Weights of a small transformer language model.
Architecture: RMSNorm before each block, local attention windows, paired heads, capped logits.
Each number is 128 + 24 x the weight over its row's rms, rounded and kept within 0 to 255. Layers, rows and columns count from 0. Numbers have three digits each. The size before them is the row's rms in percent of the matrix's.

# layer 4 MLP up, 512x128, rms 0.278, rows 256-461, columns 64-95
104:072128134141122109130133118126093132154120130148107162147173135130104144112121082114167121104089
104:119091122119099099109124167140151127138139118164109108145074155141138126157127193167129130100153
098:126111124157092106154135133099109120096130173069163157129145113087195144094160148108135108137129
094:126141126110069112089128124121147095105157134114133131153153118117118111143158142147152162163126
102:088142177139098114133126144150146118103131126142097090135100138141105201134151124127139098102169
097:114135096093132162138147135104156097127158163139141125107130127115119102107161152111111114134088
104:091135111136125148140162118129133128109135173134144145135130086132096121123127132087123128107120
104:115092140127146152177112152089139145092139146116132106122106105113133135101151117174135090114151
094:122116114119140131135158152169101156110120128086136162153162104112116150144184157159124127151168
083:144109126136155131124187129179103145095133082108147145187126159142103108111118128072135145096148
101:139093149126113128167131132090137123131131105141143163104151135138096169127131102087101167123160
102:163134101085136153123113128146135149114181080148097150090132140133122152087160115111123155153194
108:142135150110123108144170099118087164119143115108136118115117149107153161131132133097117158145167
106:140118118104139136149126144113189126116167142123150094146103150106125141150101177132136078178124
109:088099130103172105120139095110128131113161111105167109113096117140162143112132105114110092148127
086:184140099156111089109119130174112155075190155147131118157134125102138159135169120083110127151125
097:154111133093115157163081114130142182155148114104123129113097123091137113139067140137131087112163
087:139117167153147124112128131116144121144139119141127124136138084127123147097135127118111096124128
097:144108079170086123118129126153099128114171134139102121119123097103097132126134100148141132143129
109:133101141138139104157147141138129165078098120097085119098145148126113154149087122133142121128144
109:151109115116100106147125129156116135153190138118168112138111138133157109160137136145098067101129
097:120113111121080113162176195130080118105161114136150151093129099117110149071168108138133116144152
100:160155151116109104111116089147078094149089146130132135180113118144083143108129134161122160111080
123:145124108124155124132098149127121155159093134130119080135124121163093144077142105116134149147078
096:140122099109102117148139179134111104091159124142130116097119085149102127142139152136144111152152
104:164162108122108171095110112079118128113149126117144140127103118060096107118119109118165126152132
104:137115150130121139121131142112142121209144104124132091152126128170122144113104141135171098117132
100:102115162149155112149127103170152122113128141134159174114094108110160117073141143155141109104155
097:153108111148098135169152122143125155125145120101147065128162151111101184117146103120133125136129
103:141152162080121120087101122146095117125123106135175123137095168159126124110074131121103139116092
089:147118161156129123122122119120122101142131170169111069128181128109112145146161116104124137138098
086:127097111110085097158107110089077072104169113135116123121134122134141159173124092129131100121158
096:095117166134156155134154124148109130149104132168112150090101135130110121136141080115131117102127
098:113103113148133082124175121138140156156117094149152135125143092097134128104139106115129149132121
102:107129123097115099159075113102124150134149119103108128114133129147119152150118160165130148124119
104:103144128105148142087125121126111135144164135144117154113139114106146122169151132075121104101130
091:100102158130135139070123155096162085138120081118107114154125100065138118118102110147141096110089
103:142133156120119110150070156157125140131116121144134123093151117116151178153163119149081105110151
098:157096160121123137147122153114128127133113091109145112105130155147090109103162119129120156111134
104:140117131098127097112110101134105183172142133109090167138120137137132124108114131066153151157133
111:164113131124150104115152137136187146162085086143108181095143125161103140140113122171109091146164
098:154121099116125092082098144109131122123134113083133146163135142098092133082141134083127145137139
103:142117117131120145157112113127155087152166096112114140138116095135127152150146093175144116176108
092:172150143103092166149118145123122125152082143160105184164142165102161168105144180139173126115137
105:155065127075112080129153149145133102143153100093114098141137127068103126103082096115141122138129
100:105128114138112149147093145110114134170117125128136127129166093114151113179101125156163111127130
099:078120150136154132130146112136140118064139110158100126200148142095106118119170148112110119102116
103:161143100170128176108116163142141109152149066108159086144143146110110150156177117104106121165115
105:134153165147115133102121129138110147100142125113158142119138121096103126132156120155149149122093
095:141131104152126090096124137127135093042166147098153125155149130097110093130126175119131110148120
113:100102130130094113142149164077101104096129093122152152139184125132130125110127101110157136145114
092:137122166114084106107057151147100116121126130103142157104115089122125140109148124139156104116193
107:139142090174127121160105128094115116132090087098142120139100104108128120106128168163174114114152
098:169163077121111115144138136108099131079154118153141123147105100117140102138142115103110081122155
116:147122150120137165112170129112159083148130143156081130139129107093136121127133165153137129119127
101:115120090117103134110132155114145081179140148126162164103147131122136137107130153112080174130115
104:156096153149114104104100106071123140154146137105139144140113154107137117077133129120160096128138
101:138139123154140079117105142109098143107132146131150146148165150165115134095111111137090136103120
092:143149118090104185124149113115127100123097086147121125110147109139133128125115121133124141116115
098:102106140090111150140104126127139116119155104122128115095098130131147137130133145092120127135117
095:114153127131117149085070147148116093133127130133153130144080185157129153139135118124107123161132
092:140106130147121122106131105137125171137123132116125158091156159105124126082133113130148159166128
097:138129125168094122077112161107077133111156102094132197115130124098142164146167136156106138139164
096:129111082135122135122172153146104128106158116109128114098149084139113119097135140130159124140181
092:138126132091107102099107138138140111079177122112092116136162124089147120119172183128169128135107
100:165142093072142141148064096134184140168098127101077145156149142157157168110161132129129190128132
105:181132104088122112142122106114144134111119117164125101149128109145081130116084142144100090099138
101:137101151147092123111105128094145067146117141146127157146146095102114150156150137134093162134112
101:110140148103105102098112144115138105099082106117144168134122084108119139099091138089120124138135
098:109111131123127130157075066100171115139151146100122100141111147139168133166133116144111148124106
097:106134125133142150105160146106113136121152141122136146090128075110143119067092087098117128161128
106:150121099130111133097157125114123081116128125120132110143139128136125178106091138125134121146099
106:117126104085071142106111148126125073198170124162110144178128139087137171127153120103155151132184
099:186074090138166083129109143133148154045121135113159126168139113162138109125138153125137143123113
096:101113127101165144133123127113132144110132163113151134144155090140154111124095163141125144153138
104:113129152160104182128103159101140120157139167135167126083124105143142145128149105122097108082149
109:152104153141113116086110164118107124128123115149095159115139102125143147116147073118126098161117
101:122142171110100149153099111103117150146106090134139146095119138141165151129124128146110135124156
098:111123155104079148087159168180118098143121159109129142166084113132109109154114156130116178115146
090:145153148127159169104103170092163151164130109125110121123140157114102109122183124088138112123121
095:133149082102127134123116106100142159126146134139133118144114163121083101161126170129141113146124
102:133124125129130085121142141113145122124121136146141102077117121115141123152113156150141121125119
100:148120140151181094162157120099086159157126131130091116121143133174115114118150122116130143164121
093:138112179121111094119118140162114106092118151137121136106124120117142167098148153134123122117173
094:103161138092101128092082130102107172144139158158097129133139136134160142104151087107119134105152
102:120112124088122142102089119113106148114105144157084158143114093143179174099132125165133118129149
107:158132183108113125123162102163126108133128138086119160136074115091143121090127114158121136093096
100:099156101198123136087130059138144135124135128076172137118129097125112070150103129140120153110136
096:154160123125141101142178138132148176126137137160131145108125115115125134140113120122120108152121
094:170139155188165070159158142135116127093106137113122175137142119165147152109155154132142142126147
103:099098124126123097157121125119147164118122152131135140124161098119085136124144135108123094103153
107:078122154165134134111156101115152092154129153097130073089147090115088118157093126124167167083132
097:160194099094143079105101099110094115118096115101120146149162120122160125096128119133103141140144
106:105127147153077142080135068142145108105129117122115115126152107160122073118148133117147122097145
105:143088138091127155100144118107123132133116143116147167108092096139135094149131154174102101137143
100:114151092132096119123115084093133112172150106112138111091109155166159107171129130123102127116153
104:135087146128154082132136145086119126114180099112116163177171106140075123118152109144119159129145
099:135120084103130116127157118082126099109144124129133168085179136150105151093152140125115116127146
098:168138124108101180095103116082125184131121131113150139145121176102134108121120157114166109141129
095:155144086137124101101161134138131081153126127131140108073135141134164125105121161185121129137140
114:127141071125117134151163141174133151135125160108143147097110094125115126154135143130157149142159
104:129133149081120115123147124085111120159141124130142118122114164122129137117135134106100116115130
095:106151114068122133120100122116136138103126120133078088119144104124105144111119112156153129171168
104:130122137114114143155094141151120075091126136158081147124158079107139131086119152114114118115129
095:151153075103154156078103159088116157115148122122130122120104125121127119155155121162131119155103
091:171172100092086113135128136139106097134150126145122096113125112127183128148138133123122111115082
105:118101119136147087126082128064123111101161051152140152142145109118109156144110121073191123117131
104:131131108078164116157160157102140095085147145124109115123123129143127150145098180106128117124160
089:092171146109172155131157151158131099084093120089144144128141112119119151104139123140153098140159
094:179166091118165105215113133124088117111130071079113091136137166134111139113149132130165120158150
100:145120089116138144117147118126139162156087065107120120137144122104111092124127116143106128118073
095:118132086109095125100123133127159106127123121110146112108109108092084142103127156093122151113137
102:125117108115144090141133137160151153157103169122142154144142094152119110155134093137142122135113
104:109078118134069084180137134117143142149155121127133115114153165163163128122143152092107122134132
101:108120110175130113107164130117095161148100126126114117116118069121130133149127124096136115136133
115:142087088144114180117125154113099161147127140197148120151112147152106155110143140137160125122124
103:125131162146104134084102105109076175116164119176122149172111143138116089087167159137148134089158
105:112156106183142159161117114108114154089089115134114110143128145073114140128176148105141127112141
089:125147095112087134110126105115149172169133116139141147098112120146139143106104153133100124098124
101:134094137140110132137152140118096161160129160100157127110126060111142160152153075119116093090159
103:140129142129131111117135149091141100103171139130153112126099131132137189119106131141102123131123
094:181088147148127091117131144138176110095155114128094140127158089137135137097143085144088155138173
096:120106141117168092116137119130121120151130146102151101123120127128159144095123113112116174164181
095:134180156175175098129134119120181107133099110136166114130117106132135140114133127149131144127139
097:182140136114088107111140145124115156089154116140148118116123129135152111144124098112131135144113
097:144110109131175160124135114145164111152118124171136135129112113118075121125148097115177106165110
093:129181101108115136165117116178111110082153145118118155130108152119142103123092144156185103089146
104:082107128142116129104130156110147128108140138175161165117143134108128143092173126112166125113134
100:122132119111142098123121154155140129096108150111120143157130105117110113113153112142126113109112
085:143138126113127116102078156143127135119158115129119114166100130113123125105153120170124111187148
106:130142127156132110145158120149135111120129139098111113070151102148141156123145141099122102079138
102:115089140127140097127171078116129148140139161115107107125134118140132133098131114129151167134178
096:119109142137089165118123126124126143115083104138141110133134091122108143067121143157135109149130
110:125118104137115133153117147147139159109135145117117136109158143107146151120127153091161107141149
100:155095123111109128159184179137101104136124107126096178110136129093100146134082126114123126100114
095:095145095121082147174137154159128127133135152147135120102188112111117147147143134111075131094087
110:101097184105120119113130096098117121117147106123125136175122120133128136125111104100103107122175
104:159084125123096108136144168124102140127130142159134129107145103138136128134154153103160146146096
097:134135127131143133129161149112141086139144127105133117109126136105136115190137123173164145067149
103:139111088096096128148117089150144157152073161113115168125107164148151132124148158122145114158116
112:103109104122133110123151106104129119157103108153185119117099094111089172124108141141122124103140
093:102109106128067128168105111130174121132126116170143138109138135096137120129097104113121142103115
094:158101091134141092125149144132096122174117127101123113122150114127177116136148109099139138120135
096:168139143093094120098112093108113153147104122116095103089159127126130126114106153118171155119128
091:150110095089131122098162097107152152176140104096157129145149116139122076153121141120198140113138
110:147091151109072167128104110116151135111180142127112115146104171118148123107108148112106139126140
100:138112143073158104119131095126068110121131119114115146083138144108125150099149118105116124094127
106:114157118109158111161098134151097124152128107137146110130137104112174131122101136139182115082131
092:103124139095105118141159130132159163123090135111120118089089159127093134119165124156099112134121
096:136153163098123160166112117158194137115085136101130139101077138121095107121126080122104111123122
098:123099125107093143184143104129095142108110104099128121095124169120098154128131166106138130152142
103:153092102145122154109149143113145118145158116162164126157149115122149131103162131135129106123138
106:088118141138113107128116137151154169128132092131160135124153141112088119117109159134161140102148
106:100109157142086131082124121184115140083133122166124102087132118152114101135112135117156120125108
096:134164079098121092123120100138122155145132111131132120114094129095128146138179124174121161140120
103:158136133143128118108144145150075179112125153070108101133100134108116147138170112140156131154187
101:123142135132165112168158102119136193112068102116121113130159141144109131133096125117130109132114
102:081151126145148118164091125087122113163140117155122090109138152140151131135129104158122115113123
105:137131131153122120133124115108099131126107106103145166144087108097156165102157147169138152106152
101:098098114134110166105132094111162110168138145134137108131142129169151124114156186173157075136107
111:169104081137157092150095127159113163101148145083123133156114124148112112166118112111097161127137
093:137095123121110149135153129134162148097088125125099130115143060136141151125117143151158151112114
113:098088136106165127127120165125147123127104126144123143118117085117141136119135150093100117095090
098:123126131104172115106130117145121145167185100115125179135118091128156125107165157104153138127114
099:171137149117145131111129136136141097079124115118113142112110151134131181129105105135110124122123
099:090096119162127128109170081124124118109094086113149110116119134128134134162121107150139113165110
094:133130153148167115140105135126134114129155093128122133159104123147135139094133122128142103142082
099:109143107134116101127122143152148108131143145097147096129105141109069142098140135136109123058169
101:141132098154087137139102121112116081134121179130118122146097110111107178135134117119128130134143
095:149109069071155123140134135139126099170164127150151111126105112115127141091155105097083141147142
098:139129152115122177131118153113148133120104100178148140101130112142132117178131132129176108129147
106:142121108126092102146142105127167132119146127124152134132113127146167123105087149114139091083126
087:116145120124170143181106168139117100095149137133124142123124118140081143130158124127204098156143
097:119109136155152147146101167096108117113119132143152110088175130161125148128121148144094132146182
101:161169147162127109138172105095144118127157113172137171117083203106124120083098143135145134139179
099:113113099126120102096118124100152162121085153129149115110123162091175150127114105140171110139122
103:123138174137160105096139135162101116069119143145113122131140150132127115130158177173160136101131
094:104143132111113070093129122133161120140107163112104139144130095129120170143144172133149166111154
092:116107170116096129132151140136122155110141114142123098117149132063095109150178103131130085110128
098:136122146140176110158180151117118171127066170157144172144131162155139146109135091120112145120128
103:131112106134104128129151131105146151089090144127119141103151163109107113102134088102123127131162
102:138098111163155139096111110182160104108152101152149140135112104122136118131131128119165152115133
099:141155111186118129172117171128111149175113101132182133109135079103131131097138124110110107149138
103:119123125129106118097105146140174061129154108150108119141105125136138124146179120087137118123175
099:119171151143124135131141141112123126114117153144121095113078123103164128105145159105135079138155
101:173157143109141151142105097091189137132105141149108128135102115121126145150150128170076120096155
100:173134129122159123142143162106097133152121175166110146150138129085111189143099112128080147129094
103:127102175119115112120176174119113106168144145113139132162146157149108123134138133173094128102180
095:088137103143106152136064092132109119127105133148133103109132110115121132097190143132127129119147
103:101118177108154102087108098091091143149149155142088145170136097108130100133125120130099154107107
099:131091133123099176119126111102156115153124097167123114141130150123139162104099078100131127116157
109:140106133119149143146139167147118105130116145069141123109145084129170120110115170102125146161128
081:170132111104145141095136120138141141156100124152161129097160141124116154148131117107114142108104
118:110142162130068106128095123123117166142107143120120116103136139092150101144128137106125145097108
093:136108129182137121122118095191140149099118151133107128174162116128111118136149122111145143120157
109:150151173137118052075126145111133104142139098126096103141122120132123124095149135145124136131139
091:135080158139124140117158094159102114101115158144087166104134126113081162121099137114133175087115
099:142084147100126076134095099141067118115128116111100163098108121100139117133138109115124134134155
099:136184140142081099116099145124133137130139097139110162136174146100102116112147120159141135113135
098:131104165100086139163163140108145110155132088146166121146159164092155140122150128117131120135137
102:153132166094139094122097134106120131143133114116129136104148163097137120097139128105134141106077
103:113119156155117127136113105146114102151136143137127119137131144112131162092133073155143089124119
106:137109110151147081089136147144115111144131142099112160174135136111120149117111119120127111130093
108:146136142116110087176119107131096126147141159071135137168101101131131124119109114175105156151131
096:143125153163157159119108153123132109106155140120103164150141130158127122161164137142152141112090
093:118115140146099122110130108103039129148149136102141113070126145148137140091147126104095132109139
# layer 4 MLP down (transposed), 512x128, rms 0.279, rows 256-460, columns 64-95
099:135103161104120129130109142138111105123147115136176110153136133158118150126139145119115144113135
099:141159167194117149107141093142150133133119150106112123090102116136111129138133149084136114127122
111:069124115107123126130108113147144127116109117153115131104151128110142151119119128172150139149116
100:115126113156100128129132124135127156107107150093128093131085169149110122152127107123118095146106
103:133182091142153155131145083172164140160099137134133155148142111151132146138111156090140189101148
096:156136107144120100153085104108168092157097139110110110144158088158124130104093140126199123148149
101:160116116097141139124091157126110116091150114117160114103106129116129142087122099110182106144150
105:132130144130106156134143140124111136089126102118126099133136101099130115134082125184141143125114
102:140081120128115118157149128161091151151142146107141138104088101146149124115097129116150111143130
091:124153169151180128167108149105096128094096108142160116168136127137139150143107111091118113098123
104:125143113134105147116133153091150146145109111144109137127126105147118125106096107159149078114097
106:166106112112185144134107152101163140104135155143135139130166120126146145138140118129073161163130
100:155151130146133182129115110138190151146127137120112129141144145112123097115142142135087163143155
099:139152155146157142115127135124143150151110142182108101140145120078150142103148121105166122148105
101:170164142136153144108099163083136124131150117099114130102147154173115149139157115119158136135174
095:129125151147109154151084111146146110109133165123144151138138150148103107140123147143095119116113
096:132184117133164132127091180176095106160167118099183140136113132122075132154091090102131137088099
101:111110101111148111119135138134123142140125129138097132131139137124115084170156120150132143088148
103:152070133113143152141141097114122135128103101101090126145123083116119139122087109109125112147137
099:097100153148166116117141135107133127124164102154144115108155119132130115121139158159136123140081
105:102080152127143127127127134130165146126084126106141120153161094091095145177134136094137139124098
101:073149073109118167134135098146106176176124078176125119129147124103160093191103092124178115143139
104:149126165122124165157093132162147161132101108169138163144149150110152144196075129161103121110153
107:166118110134107176081104113148125129158120117103051105159160124142125107092132079107128090133096
100:111146137110164136159126110081133102149134160105122146120126164159096121147106169123168139091142
106:129099135097137086163143141146110091113117121127106105154108109158123141120163133146142116081097
101:117149114156201113135123136127118144100138081123161160186121115086116094115148120099133133121121
097:150150146126168127139121135146152129146175181134119127125122105115112121123126138147124111113109
104:106134119147139146134131127136121116107153155154137116112107137092160103174135124146124112164178
097:140154115140128153113169141176097081136101125115120126120178147139083102128107088135172130142141
099:119158151144129114132129143146136153129129132132108104162078093106111142102107140114155122081100
096:117111142117162106149141137165098091154142126138093134124129130149180117119136146133140136119133
096:139119119144169090143109125140127104097141114121138150171103147094142055110134133083118145124112
095:136107144127153112150122139132111117100150130180086124120123165073118102173113123167136128111132
102:143176112141150137127090171138105135153112109100102080158122150135174082118136166126082117171114
102:129167098121162147118161136126121105124153118131127122126115149167140092098100129109135087105129
099:174103128124135161135123141121120080133112130097115147152097146166125113132149163138070121124147
100:111145104108147146142136106163173177117169163149130114131129145103131128155130145150108108133134
099:073106088118071131118176122127137156096088135117105121165117098116113120121126135126129110103113
104:108134126162143143158126147124128146088124134119144143157142123160198122108120152121120077129090
102:147130131160118160114115132133134113146106113124139128120098091107115123106113127132141111131157
093:106124134120165156128094094116136129108104103164142125101104128090159128143158145097132132129123
095:111110143196115171120138117140101063141078097111111096123102122127123150079149129116145134125107
094:180128098077128124154150129141157153134114173092138130129131173107097093168138127183132136110110
097:130151084149128099129124150107081141098120123117185157095128110105149159147124105165158130109132
105:115139133137150117107127107176083125131131150093123168071186097122102124109119119109121096083155
090:118142144146131168179176163112100144160123136074104134158098121103125108159093106109109109133103
104:117171133119127116153135136125143146141142130103127083137129192104082144093124147126149177141126
101:151128152134134118119147188105126135143134143068134158128125082100117098136145129158107137165135
103:145176146145133166138132136154146102128160153176117175103110093095155131147135128123144133102137
107:129091120109125150142108123141125104111181120112127103135088150101141108096137129160121154121092
091:152131134160107122058127176108130134131152148138117146139132187107148105101135133124124122104095
108:153133116138140086170119129137114132145138112087155182101103142119120107119127151140156175118136
098:114125163124144151112130148115117107114142116103143148145134159102124137160141057129116131066161
105:166144107106152100119110158107103158116115101122198104148093090137084132107121119145134131137078
098:110116114132162110102141089130137131146132147149119122130163140170118121083142119101116097125138
102:186145149126145122119113145111121098168148105152152140135099113113126140144144154120126139112098
099:170141136110171151159129135105125183151109115123116180173098126121148097134126166115112155109124
099:140128145143106161146164165148105146138171144157116137144163095150141117111148127124124150116163
099:106143174145156150125147144094149127091129117131113122140132110162119098154075133148149148087114
097:123161123161120118138161120136095140119137168141138133122102200186105139167091151128115090132101
096:126161136078153153156158109126176102128134127143120111116157094117085137150133124112098108113151
097:122141154146122174120118125100107188136117154140145141090139123106125158133144121152131142121147
102:125144098145155123131171098168150103134107113156096126130099138150095141111094115186161168135095
097:148123140104139098121120149141161125154081125099082124080128104123126115138095110120139139109150
099:096151121106150154117142163139128111167118127141150105144107140095128149128098125136145094120112
100:122128175145153101102150169121101130151087142119114155107127165134133144154158126146133122103149
104:124091093143102150101120072147174148100096157119157115159125099158162113114123091171134140088102
109:109103104107151157118152128134118116126127116127088157083170133121123121143122123168151130096120
101:105114129084088104165137109144119113119155101110179090113176148111128139087094136150095145180112
098:140127108119146123120138140124147142139102156138148088096136144113134141176132161120145122111114
101:083096112141153110070148157129117169112134155124120147110108087146127100093108126109086136140141
103:100168079172120127121146120125130116140117119092082171141125134130138165137107129110129127100107
103:140146106134159097109141105103139142143115160116103129173157110126127168156103134117100140119147
101:161144124136154107155111125141156122113171062168130142138111110149148112148153153113146126100163
106:158156161154150102124125120161124120118105150134154111131141153134101149127138120130138149148176
105:141123143125087084077119125144137094139125104148110154132153107117112165126104143101152124090098
099:092122146096193151112107129164127128158149115142156120137137148136124086110145149155158119130154
098:128132122118137150159146129099126146116130142137138105087140137155139134128177082115109115148097
099:104129094151163111109143103078122087113121128170156157135136092128158136108136147145137157153153
103:107155107187113136088118129137083130131151139129109165142154092137111150092071098136134139103161
102:144133121155149176131107150138149150130153110107081085120164111106137090145056146211118154144124
104:104150111125113130099144109151115134125117148089135176097162146110142144148135137121131142110141
096:129139106152162177132122090110165088130171135135128129123130149147139104137136100098126134085110
101:117091126100117128123120148089122154132099124137148131113153101149110129144160155155104087153110
099:128125107163135161144115118106132124179121170123141132153127122105138149126153124193091087091155
108:128154111163151100106110134126123151141177170132144135115131090094115125132157106185143122137080
096:108150104141167120115103146152100162092131153183163172109117117118164140102103163125175117118109
097:096143165118112152137183123106119143058113117142153126132144119061133110135091084111164125154125
099:110143090121107133129134099115174133161156099137148145142134111104159119135092147130118115082155
098:115136120147140099145156138133162117099124126115106124134122133079140089161100148170123124178165
101:122121091147115143158065120101115133124128147110119148093096124144104133135102083133128122154130
100:107106098144149153118141107106184118156133160082103117088137131164119091147124130148088120140099
103:177114136157145144124143151127100136094163112136133172129120117129149149152114150130138144093143
109:121092107116114124120173120137119153146145119107132115151138182111176096114171131105132139165137
101:132133164114132128119128096155100100114103099168135084117132126154142102159126106114137105088099
099:114110121110127100146167098100169141135176136169141152170133135134139098116142157148081150105147
100:154103159157150121152160127122152120092097167157105127096126127097132120133141130084141141094174
100:137159144126133165117107114124124158141199137140141153115120104114088123131117145145143125111123
098:122190094161121125128144099177088128127139143116147104137091071099154114145119094133163119112112
111:118150136121134146167097127128164132129120092122180145141128154124124179188085122118184128148162
099:107132162097095141113111081144121135111109163121151144127101139131121105115091137164136115131161
099:108177163141157169122120092157137127154143131135110045155166127127144128118159117160135097138137
103:130119116147101135163136110123150103143129162120130147133096107121141091132144148140117164134118
097:147152084166116161110125119064108124102119100097137112140085149120161086161086159131096116179117
098:120127125162128132149119133158160127135144162142099168101146116120110090111188122136146116088134
105:104120139140130164110158149136113120094110177133099128104171116142097135101110155135096126096117
105:140135124094125103132125096084104154098095124135171128151138119102125149146119142147123110133158
100:079120132162121114148122132143140146121113090120120118075124109140158126106142150158121198160191
094:124112143139162099127174170148114136114090139176141152141130136121162111131085095143120134123146
100:138155152154131156131117158117148112119162165140148082139134114172132125144111124150071129105117
103:163133136140128095131152124186137127141090159159100153145105118135106151117076153121190115091112
096:139137106111157127128106146136169167126161134149159114182139120170144153128110071143131181123129
095:147171102136105149069153141147115113194136141130128131141139111158104163083097109149129123137106
109:146085158120118147122120096147130091118107187145132122127148140143123142138151127164129150128128
105:083129134137147101127106118148093130141111114143140122136121141147124158110143161115094142130073
103:141092148096138149138151154149175169126112124109121117096151104141117099127129154127078100140140
095:146099119129140140155119153170136142136106112128102128175145079136139141115124130135135138138117
091:123157123129175141124149130169119110128093166126129161124117157129130141114146080151168100130114
098:106181163136140146137119097164159149157171133152123103124162101135156110143137130142100108178153
100:172102179171190123124135103117096101125124108160110146127084102122152116135142099112130121128139
099:118071120106151151107139139114138123104112123092171144106129132140188124156102149176135166105149
100:174128120133146167107083147112120146135157145137133127126155104109122148122108137141111125110115
100:119112123110162096146153151059142155112103092081112140104103158074121124085122114105178148142112
097:177143160102145127107087118091064121136115153100091134148138079143124133139127158137141151103094
102:127114114119143121139089132149090123149123138116138122094084110114079094116144136085148114180104
097:151168130093119123121148162171093148124096136123129109117180085128113085099110143155165150161132
099:102126115124121125108147131169133104115143139101168187087146141164099148139088150128106131105104
095:169132130104106140102076093138142101108122117156162109111134109164113105137102152144110092136159
088:123122076153105115114106142129140111112137141149144076130121154169134101111110173174165107134075
103:100121142114152154147145092112119128157136107137115111103149165144107118116176158109162181137121
102:153138139142137128143103141121128174112122135150153091098129125114122114091114101131149153104105
090:113107084139157153139162133143141123126124134094133144107089126104151137100119156147114171089143
094:091137130177129138157129127123175129114125167102101144129103116091092132134136164170137141182129
105:104102142127077127142133149105131154085059141132112156168134109099166127128083106110118147178129
098:148102120082128160099115129193142152112131119144134124149146109152118134140090117130124112095115
102:156133089137179100127114159155136155118076145120115145143148151128200116148110134113124117085132
106:135123152137145153144110157122092131117135150099112157132111151178127125121144155194109118138130
098:088124146171135146124118143136103191139168172121121115156144137099113116126172119139132118177129
102:116164169120126154142163162133122121112132151113126100128125111117083130140119137130127156107121
101:117093112153134140127138118169095097150137125131123140104158122162098115095047121133153132095153
095:122110114108164123152142107140117126127152152149089110129098105104156103123156126153108143153114
097:095159126161159115134134124149110110162117115145134166168100113126129100150111154175142131111151
094:092119110109128085148145127107108160146122119172127157134165109104152115141126144138109119115135
095:147153130165134118115147114141121121125135160105119116125176121166122116135086151102089153136091
110:114107094108125125097112084194124157136114131129094116133158163123154128122123152123120134142166
095:174156122139135167170167107132158092142092143126137122109134092084117096117106119095153134149115
106:084118125122173106073092162135115165150172105128095132122128112137098118071142139137097157170132
101:142176079130152111095153183097132134116131123169141113136122093115089125110105098121101088062121
097:152123103134153104132132153163128136156100090139073100126161143146124144141159160142118117134131
094:087158164124122145115154112153144069173119124140138136113144094148125116195133116118117179113132
103:184132130133134170121118120132111133105125109134113107192132130120115132138076093151095147159116
102:175169096123143097154130114138125094170114169118151113138128162106078109145148092157108121105102
102:154106162147139150087138137142134117091082071145156115121150112135119075124146118106143136100119
095:142143103144138134161139117141136096123141111109149095112129141137110122092165086141166141096153
102:121124126148113140126123166147160151096159154169107103129145119124156099091098158133170124117106
099:142134207184176145105120171093120140129123126110088103116125085093114141088093104105129184155155
098:148102136135134146161127169109112106142128148091115152128163159126139154087088162171120137111086
100:164092123123147115110050146124148151141134118133142113128176131127147133126152137158167113099124
098:143123132133100141140183157152107089111097088089076150115137093097128127137141119140154135112160
106:136100089128128169168142135171170136165129135168105116118140116078129121155135076141133134123120
098:091116130118124125120098121086122146139096106167128151119139128164144101131079172149123117151107
107:081181156154150120121112125149119114161154103167132140119175086161124100120149150161111129154120
098:067122125152130116122167141143113124110120154099107138100151106082105139136161118149185105139119
102:133127130108107150144145101142150108175135104106145152108153125099116126184126158099153136157141
099:162100139167153150150100157151097107128136121126136113099127124200148133129095165115120151127141
096:153146116127162118154109125110105098152110088135101141157118111116117125176074130129159150117151
103:115109127138146116139147154107114116120132099122114174117119137113090116147118115109133135108130
104:125107166116121110124167099132135152143156078130125126151141111130103143147148104156135097110100
098:120130097099139110145132147141133129125191143137103120154098129143158122121139124084132153142134
093:162133121120118122142145132113129130103133160142122132155158117107134106152171129121127120088151
098:116123120150132127102121120148130112108119139164071156119133110130186153133085081154112158137146
095:114146089113137144119134123113088156057140160116108137107131111097178123126093154161137099112164
102:171097134136169161146124186158137134160118162129121146117118133098143136153084103164157133102120
104:093117148144101110139190100155139052161151102130146109139096145150153148141110100139128127100142
098:113145119136115131146134152110156144142128122105109123090100147124122097118148131102085159153090
108:104123112177111167093127160151148092122100129119141146123151119092121141172104113136122123143129
097:148163122125122109091139149103137124122116144127074055191143135120107126099137124099106108063116
094:175136130139099116118170094112135121118151116110141083093168124149141096153098129146152145115093
103:105155164115103145177140104136136081115133121129093136115116128132151103098116120141134127124147
097:162143107122124122118097136124128122103106102137121101113140138156124103150148098105093154125119
100:149161178121107159128164122151116131128131171136141103165132113150086155106143188160135132149102
094:162128142129193103137130145167132151102124132148092158117167131100116134122177097156132141133116
104:147134087105126114131101103140142140136116127100154128095126133127135122125110144130137129092152
096:158107166128099138157175116135137153118165148136123124123130130157151111117093143140161154096098
101:139105124141163114099157109100108117107158131150117126137132156143101118131131110104152139148113
099:126151103109165156189150139125129071146156129131156165140134139121124124075130126124158162126113
096:146168135155134133132125148142138173146118147126131174091127144171125090125154132160113132117111
097:115123152100131128089158124126163127151172122103125108152124150151095108164144143113134076147110
098:088108125127158145126185131157109086110091148149110172113118133146140172124133142117166112126106
100:181114114133118109162099140098134152142129102131144124151109132138142140141111150129144143146116
099:151103136116164194148136148152125087152146136103142138155116138153120149104122149140161150139160
094:169140158132095120147127133153101149158143136166075118132117103128116143142156084167144109101132
109:130149122147128152109130161100108107134124103095095069115112113092088113114135137157120168106117
097:112178095152108164138104115143137139168084152132067109139111093104087148114118145095131136116106
103:131128119130120148093113141134119137126076165091100119151085105111118159156096071133071134158158
097:157146121135090143076114129168081160155101131132139139127133178119136122157133143154125168091105
100:133115097160138125125138179138105124139141146131160134085142129125092111077153108149132115166101
101:165136105138152090133114136120154110122124149148112152112157163141126147160112090113130129139169
095:131154152113139137136122142145101153106133122114108117141125175108123073137100112126144139152143
099:147153141163080148132152162149149148133130089110110168110143128142078109135111111147079093106170
097:147178135136123164118110143114139139135116121076131112147116104152086134129162107136119122160089
096:100104151172128139128075102120110127139086152129118120074122103096137123114147100100132158124138
103:112127172121166146166104109112156123132121115099126127155117115123088130090104111111183136093107
099:117111136117166130109137076123079159151073108108095126091109150127169123163095114165137101128118